Weights of a small GPT-style language model, trained from scratch on English Wikipedia.
Size: MLP 384 SwiGLU, 6.6M parameters.
Architecture: RMSNorm before each block, rotary positions, biases on query, key and value, tied embeddings.
Training: a variant of SOAP for these matrices, 190M tokens, 2903 steps.
Each number is 128 + 24 x the weight over its row's rms, rounded and kept within 0 to 255. Layers, rows and columns count from 0. The size above them is the row's rms in percent of the matrix's.

# layer 9 MLP up, 384x192, rms 0.133, rows 33-43, columns 0-95
size [ 98 105  99  99 100 104  99 108 105  93 108]
[[ 83 106 120 157 136 137 122 171  73 123 116  89 149 152 128  84 139 108 134 153 149 111 150 100 133 154 101 187 150 118 118 114 152 116  94 151 116 170 163 134  75 118 134 124  96 149 142 128  87 136 114 108 122 126  84 146 113 131 131 149 138 100 128 129 139  66 126 144 160 144 126 127 149 146 160 178 110 121 162 137  77 100 136 154 161 155 194  93 173 102 105 152 156  92 132 144]
 [141 162 140 128 101 152 158 111 152 111 112  71 143 141 145  81 142 146 146 121 125 165 190 157 160 153 125 127 120 165 143 131 104 134 112 112 108 131 120 114  84 126 126 127 119 105 126 154 142 143  96  85 123 109 151  93 131 122 124 141 125 123 146 131  91 126 140 148 173 162 142 150 125 145 107 113 106 140 142 147 135 172 153 121 134 135 133  94 148 166 123 141 119 151 140 112]
 [185 111 163 138 148 111 103 145 150 136 123  97 128 110 143  93 101 115 126 103 132 139 185 144 131 135 119  84 130 122 142 141  85  81 147 114  95 152  88 121 124 151 134 137 127 106 171 158 111 123 152 178 182 129 122 114  90 137 116 152 125 110  90 169 126 116 120  86 141 132 103 134 148 119 152 139 126 134 123 131 131 129 155 133 157 102 166 119 125 128 110 150 125 109 155 148]
 [105 172 139  48 134 138  97 119 143 138  99 113 119 136 116  87 121 155 131 117  93 130 130 118 129 117 132 138 175 141 119  81 115 146 148 106  96 137 146 165 138 109 136 105 121 130 106 149 119 132 134 134 153 147 180  83 130 127 116 113 139 126 112 145 119 115 141 182 166 194 137 163  88  89 111 132  88 119 142 137 122 111 101 120  98 116 141 108 150 157 134 104 117 117 147 156]
 [141 146 125 164 165  92 100 129 192 133 154 121  94 132 115 185 115 111 133  96 136 136 127 151 131 140 119 115 128 115 131 111 116 111 111  87 110 149 161 135 135 161 117  71 161 128 137 134 131 153 146 125  91 115 110 179 136 146 143 126 139 122  83 130 136 142 117  84 144 130 116 148 131 141 139 136 130 158 146  92 143 185 165 161 178 145 172 109 153 132 136  95 127 147 107 114]
 [ 86 154 129 145 106 128 121 150  92 166 186 115 118  93 130 104 112 163 135 129  96  95 137 142 159 104 126 127 104 147 145 140 162 149 137 137 115 175 127 100 128 101 118  99 120 123 117 122 106 146  65 138 153 127 168  78 125 110 168 163 130 135 126 124 143 142 120 112 133  99 139 157 167 103 140 132  89 114 162  91 176 127 172 132 144 104 136 135  98 126 120 141 136 119 106 142]
 [119 156 123  88 140 143 125 138 133 148  98  99 145 120  79 131 185 181 133 152 118 143  85 112 117 122 128 131 126 105 102 135 127 142 133  96 104 164  87 154 188 111 126  86 116 154 145 142 114 107 125 108 139 148 138 102 130 120 129 159 148 144 154  97 124  78 128 109 143 100 101 155 145 152 132 172 161 153 109 132  95 112  96  44  77 139 125 173 123 114 158 147 151 166 135  93]
 [132 165 125 154 104 132 125 127 149 151 137 142 158 188 159 146 133 120 153 124 146 114 139 116 155 147 150 148 118 148 152 153  91 128  79 114 130 131 120  74  96 112 126 100 164  88 137 144 108  92  76 126 106 178  99 102 141 137 100 113  99 123  74 157 147 141 123  95 133 171 138 140 137 121  94 118 141 126 103 108 167 131 142 133 162 122 119 172 112 151  85 137  90 116 114  94]
 [144 149  94  75 116 132 167 173 122 126 135 150 142 116 125 132 145 120 161 170 129 148 109 117 148 153 126 109  77 118 175 154 139 141 121 144 147 113 140 167 154 101 125 129  96 129 113 102  62 153 175 137 148  95 135 123 125 147 143 113  66 130 124 120 135  96 125 121 113  85 144 144 138 132 130 138  88 109 170 125 120 122 115 147  86 137 164 119 138  95 111 102 168 131 130 149]
 [144 118 199 102 126 109 153 112 142 160 135 190 127  76 127 155 121 110  77 184 135 138 130 152 106 121 166 151 118 105 130 147 100 118  81  95 158 148  97 106 149 142  98 101 141  99 118 140 155 135  92  94  85 137  81  97  98 139 166 145 155 164 143 147 117 102 122 136 134  76 120 124 145 122 117 122 136 148 129 124 114 130 114 153 111 115 125 127 146 155 153  82 155 135 129 162]
 [163 160 175 149 143 127 129  81  83 142 162 131 121 103 136 109 123 132 104 135  95 139  98 134 115 116 105 163  77 129 167 140 130 149 127 114 115 151 188 142 141 129 127  99 129 128 122 154 169  73 138 117 130 113 120 124 120 142 124 100 152 157 148 129 123 165 107 146 129  98  90 112  93 116 116 134 141 122 126 122 120 141 175 130 112 118 115  97 120  94 155 128 144  98 119 131]]
# layer 9 MLP down (transposed), 384x192, rms 0.138, rows 33-43, columns 0-95
size [ 92 107  97 102 107 104 104 108 104  98  92]
[[136 155 113 117  71 130 141 132 153 144 120 105  83 154 126  72 148 138 110 125 143 129 131 139 148 111 145 125 136 120 130 158 152 111  98  91 121 153 115 135 152 130 132 166 129  94 165 132  92  88 149 141 150 133 106 108 127 112 186 184 139 165 181  94 135 111  93 143 148 132 135 114 158 162 131 123 141 140 126 120 130 105 121 130  82 130 107 143 111 118 110 157 114 105 126 117]
 [149 147  93 105 103 156 186 147 123 137 164 108 154 131  77 120 111 138 116 148 124 129 137  84 159 101 132 122 123 133 135 179 114 126 104 159 135 173 125 149 121 117 141 145 143 132 161 129 100 164 123 152 138 111 123  87 124  73 139 117 125 131 179 123  93 196 164 112  73 148 112 140 128 127 105 192  89 144 147 123 170 101 115 135 118 146 122  98 144 122 171 120 161 116 122 147]
 [ 92 120  91 184 151 126 168 123  71 132 132 127  99 160 141 139 138 138 115 176 139 157 145 154  77 143 170 168 101 165 120 112 149 126  75 111 119 147 153 184  92 108 127 108 131  96 113 113  83  96  94 141 154 132  96 114 110 139 139 111 128 135 157  97  82 145 159 122 142  84 149  97 155 175 111 127 124 143 162 130 119 122 136 124 152 116 129 126 144 150 122 122 171 171 143 118]
 [156  95 122  92 102 112  92 120 114 118 121 134 119 118 151  89 139 139  94 108 146  70 110  88 153 131 108 122 135 136 122 101 140 120  77 142 174 121 156 131 164 113 144 111 134 144 115 126 170 131 106 119 124 125 120 136  92 135 133 139  86 142 137 127  97 180  98 183 113 121 116 136 116 113 104 152  86 116 132 111 133 164 110 119 113 157 136 144 122 110 143 135 127 151 132 168]
 [110 125 107 141 167 128 138  63 149 133  84 130 128 135 107 175  96  99 109 150 136 116 113 121 105 129 108 125 100 143 159 140 137 143 147  91 123 130 106 144 161 161 141 159 121  93 136 139 145 134 140 119 123 160 128 152 157  98 171 126 150 147  84  80 106  93 159 107 159 150 138 123 142 154 103 124 142 126  95 119 141 139 128  83 153 178 128 157 126  92 189  79 138  93 129 160]
 [126 140  97  97 101 129 135 126  95  87  88 110  94 148 142 111 124 150 136 142 142 119 138 117 162 145 107 143 140 115 150 178 123 119 120 141 161 150 120 116 124 104  96 104 131  64 143 105 171 112 118 116 123 130 113  65 111 101 116 167 133 138  97 144  99 120 116 130 151 104  88 111 113 132 138 112 125 144 152 105 143 120 125 185 127 122  76  73  72 172  74 136  95 151 142 108]
 [152 142 136  91 138 100 112 108 146 155 154 134 138 106 131 117 150 124 117 132 101 116 106 144 139  96 157 107 102 122 157 147  96 124 112 119 118 152 147 145 134 108 114  94 115  81 132  86 145 110  96 120 107 154 129 120 125 125  92 154 109 155 193 129 139 185 135 144  87  95 117  82 120 133 123 107 124 121 119 148 114 147  97 114 111 123 130 145 130 133  94 107 136 128 109  80]
 [109 111 134 168 185 144 145 110 149 151 139 146 152 121 107 132 130  93 155 131 115 118 107 128 111 122 106 122 134 113 150 136  96 153 124 120 164 141 122 140 138 135 111 126 156 170 124 148 130 104 142 137 139 117 133 167 144  97 170 112 111 155 104  88 149 131 180 160 148  82 129 201  88  76  88 115 120 153  84 119 106 124 128 109  92 130  87 142 135 145 131 126 128 119 127 165]
 [120 117 107 105 114 164 169 191 168 119 113 141 123  83 152 139 128 133 133  79 169 169  95 116  85 128 127 165 153 134 132  91 152 136 132 129 119 101 126 142  89 121  78 110 104  84 148 119 154 161 108 118  86 130 145 149 158 115 153 127 122 162 136 141 128 123 119 116 125 125 171 137 166 150 124 146  99 163 126 126 118  90 110 137 127 128 131 130 138 138  99 165 143 113  98 100]
 [ 87 124 138 132 185 144 147 102 135  79 130 104 141 163 127 127 143 103  94 159 126 113 130 155 120 100 145 162 128 159 139 123 103 116 146  90 112 142 132 141  95 146 145  92 138 163  99 153  96 102  84  95 144 160 152 148 102 138 123 107 114 123 123 143 140 132 120 129 133 143 133 119 140 133 133  93 199 131  97 150  97 124 143 111  92 147 168 108 154 195 118 107 147 176 111 149]
 [119 113 145 130 158 147 100 131 176  91 152 129 118 105 107 122 173 175 117 125 115 169 148 107  89 144 124 122 158 168 143  95 115 103 196 127 132 134 102  72 111 103 160 131  94 121  98 113 137 122 117 133 143  95 151 108 129 113 131 164 132 107  90 108 112 122 127 110 148 165 131 159 154 128 143 138 117 150 138 107 165 106 108 138 150 136 124 111 115 163 150 156 133 115  89  71]]
# layer 9 MLP gate, 384x192, rms 0.132, rows 34-44, columns 0-95
size [102  99 104  99 101 105 103 107  95  98 118]
[[128 128 103 123 145 107 170 113 146 180 106 107 176 118  86 132 161 112 145  99 147 154 114 119 155 152  99 170 103 136 129 109 123 101 128 123 142 101 110 107 105 128 183  99  97  99 180 160 175 141 133 136  99 124 143 139 127 118 174  97 128  92 127 125 154 113 114  97 131 126 128 125 148 107 164 114 117 126 152 154 119 136 172 106 208 144 135 110 136 111 118 153 104 116 121 164]
 [123 102 168  85 132 172 114 120 138 119 134 136 134 130 145 109 111 156 113 175 139 177  85  91 120  62 108 115 118 136  96 176 100 135 175 167 125 117 122 104 130 139 138 115 147 125 118 168 131 155 129 117 108 102 110 133  96 120 142 140 101 124 129 115 121 112 102 131 111  87  96 122 134 130 151 144 132 140 154 135 183  95 166 122  94 171 144 110 129 114 123 147 135 147 134 102]
 [134 122  97  92 138 108 130 108 124  85 152 123  97  84  89 124 105 120  97 102 124  94 116 132 141 129 133 124 155 150 101 126 108 132 145 131 145 108  86  73 165  79 119 150 136 147 123 128 148 138 106 143 124 106 157 120 166 105 153 131 147 135 125 160 118 109 133 130 154 165 106 106 148  91 138 126 159  95  90 153 107 110 172 128 149 133 110 110 117 169 115 102 102 114 112 129]
 [ 99 172 181 166 131  99 114 136 105 135 139 107 127 119 110 125 128 100 105 145 164 146 152 131 117 108 116 152 157 142  90 118 112 149 179  90 129 151 126 129 126 116 105 137 137 120 106 122 123 107 139 145  82 111 129 148 170 117 134 116 115 102 130 114 134  76 108  77 127 132 126 152 152 162  91 112 143 134 143 127 149 174 143 147  95  85 142 111 107 142 150 148 155  74  70 124]
 [140 172 149 126 118 116 125 127 134 137 168 136 130  68 125 103 129 134  96 156 129 102 137 125 141 128  93 110 125 112 152 127 120 132 129 154 155 125 121 123 112 115 141 114 118 136 103 142 184 150  94 118 137 139  88 136 148 111 143 141 133 102 122 115 128 144  83 125 161  79 114 157  92 126 111 171 133 139  83 104 193 117 108 122 154 134  81 124 153 126  97 125 151 105 153 155]
 [119 122 118 105 159 103 121 151 128 123  98 104 173 111 120 131 155  94 157  84  82 136 104 144 125 107 154 100 111 160 116 113 156 157 169 141 159 131 114 122 100 131 145  96 123 118 154 143 120 122 124 172 103 121 180 148 152 152 133  73 138 130 133 101  93 182 127 147 187 111 133 139 125 141 133 153 144 136  96 120 119 135 132 130  96 120 152 168 153 175 108 128 148 126 132 118]
 [123 128 123 120 121 112 116 135  88 138 134  78 154  91  82 135 135 126 118 102 127 130 153 171  72 162 114 130  75 159 109 127 189 110 126 108 122 150 118 111 110  79 112 129 144 115 107 106 160 152 109 127 149  66 127 121 158 141 128  95 137 162 119 115 166 113 131 133 125 108  86 113 116 140 163 125 112 138 169  95  76  77 120 122 132 101 101 117 166 109 111  95 114  99 105 132]
 [159 139 129 103 112  77 104 149 122 145  99 108 146 125 160 146 130 112 136 115 128 123 156 180 130 110  92 129 124 117  84 153  61 147 131 160 170 161 118  94 150 124 120 159 141 134 151 123 144  87 129 113 141  96 165 102 101 134 103 146 142 187 130  89 114 150 132 165 106 128 106 139 121 149 101 154 136 145 151 137  99  72 155  81 138  99 117 145 133  95 159 132 127  97 135 133]
 [109  91  86  89 116 115 116 150  95 150 128 149 144 145 122 156 134 131 149 154 132 135 144 146  97 106  80 149 123 112 157 130  97  91 192 130 130  96 163 120 120 110 145 146 124 137 177  98 108 129 124 124 111 106 132 119 115 137 112 113 147 150 127 156 100 118 140 122 118 145 121  77 106 121 128 136 158 196 129 130 125  98 150 135 144 154 108 160 121 140 157  93 125  94 154 143]
 [ 82  77 103 116 110 148 117 155 141 164 152  88 133 129 137 124 124 118 122  93 145 104 111 150 125 123 108 145 136 125 107 140 129  77 158 140 143 131 131 105 139 117 129 122 160 126 155 112 136 121 146 134 104 171 110 159 107 115  89 174 132 123 110 131 155 128 127 140 131  99 162 161 131 147 114 109 111 139 150 150 117 121 129 157 132 153 132 189 139 133 146 146 141 133 137 140]
 [125 143 117 154 129 139  91 112 143 128 162  89 146 125 123 171 106 121 163 149 101 163 168  83 102 125 126 130 159 109 124 119 158 158 122 145 151 110  78 102 132 181 126 100  94 159 117 113  97 124 151 128 114 120 123 146 101 165 147 111 155 171 141 157 117 107 147 134 147 111 127 112 111  88  94 143  99 137 123 106 173 101  94 134 137 104 136 146 132  92 140 127 155  95 147 112]]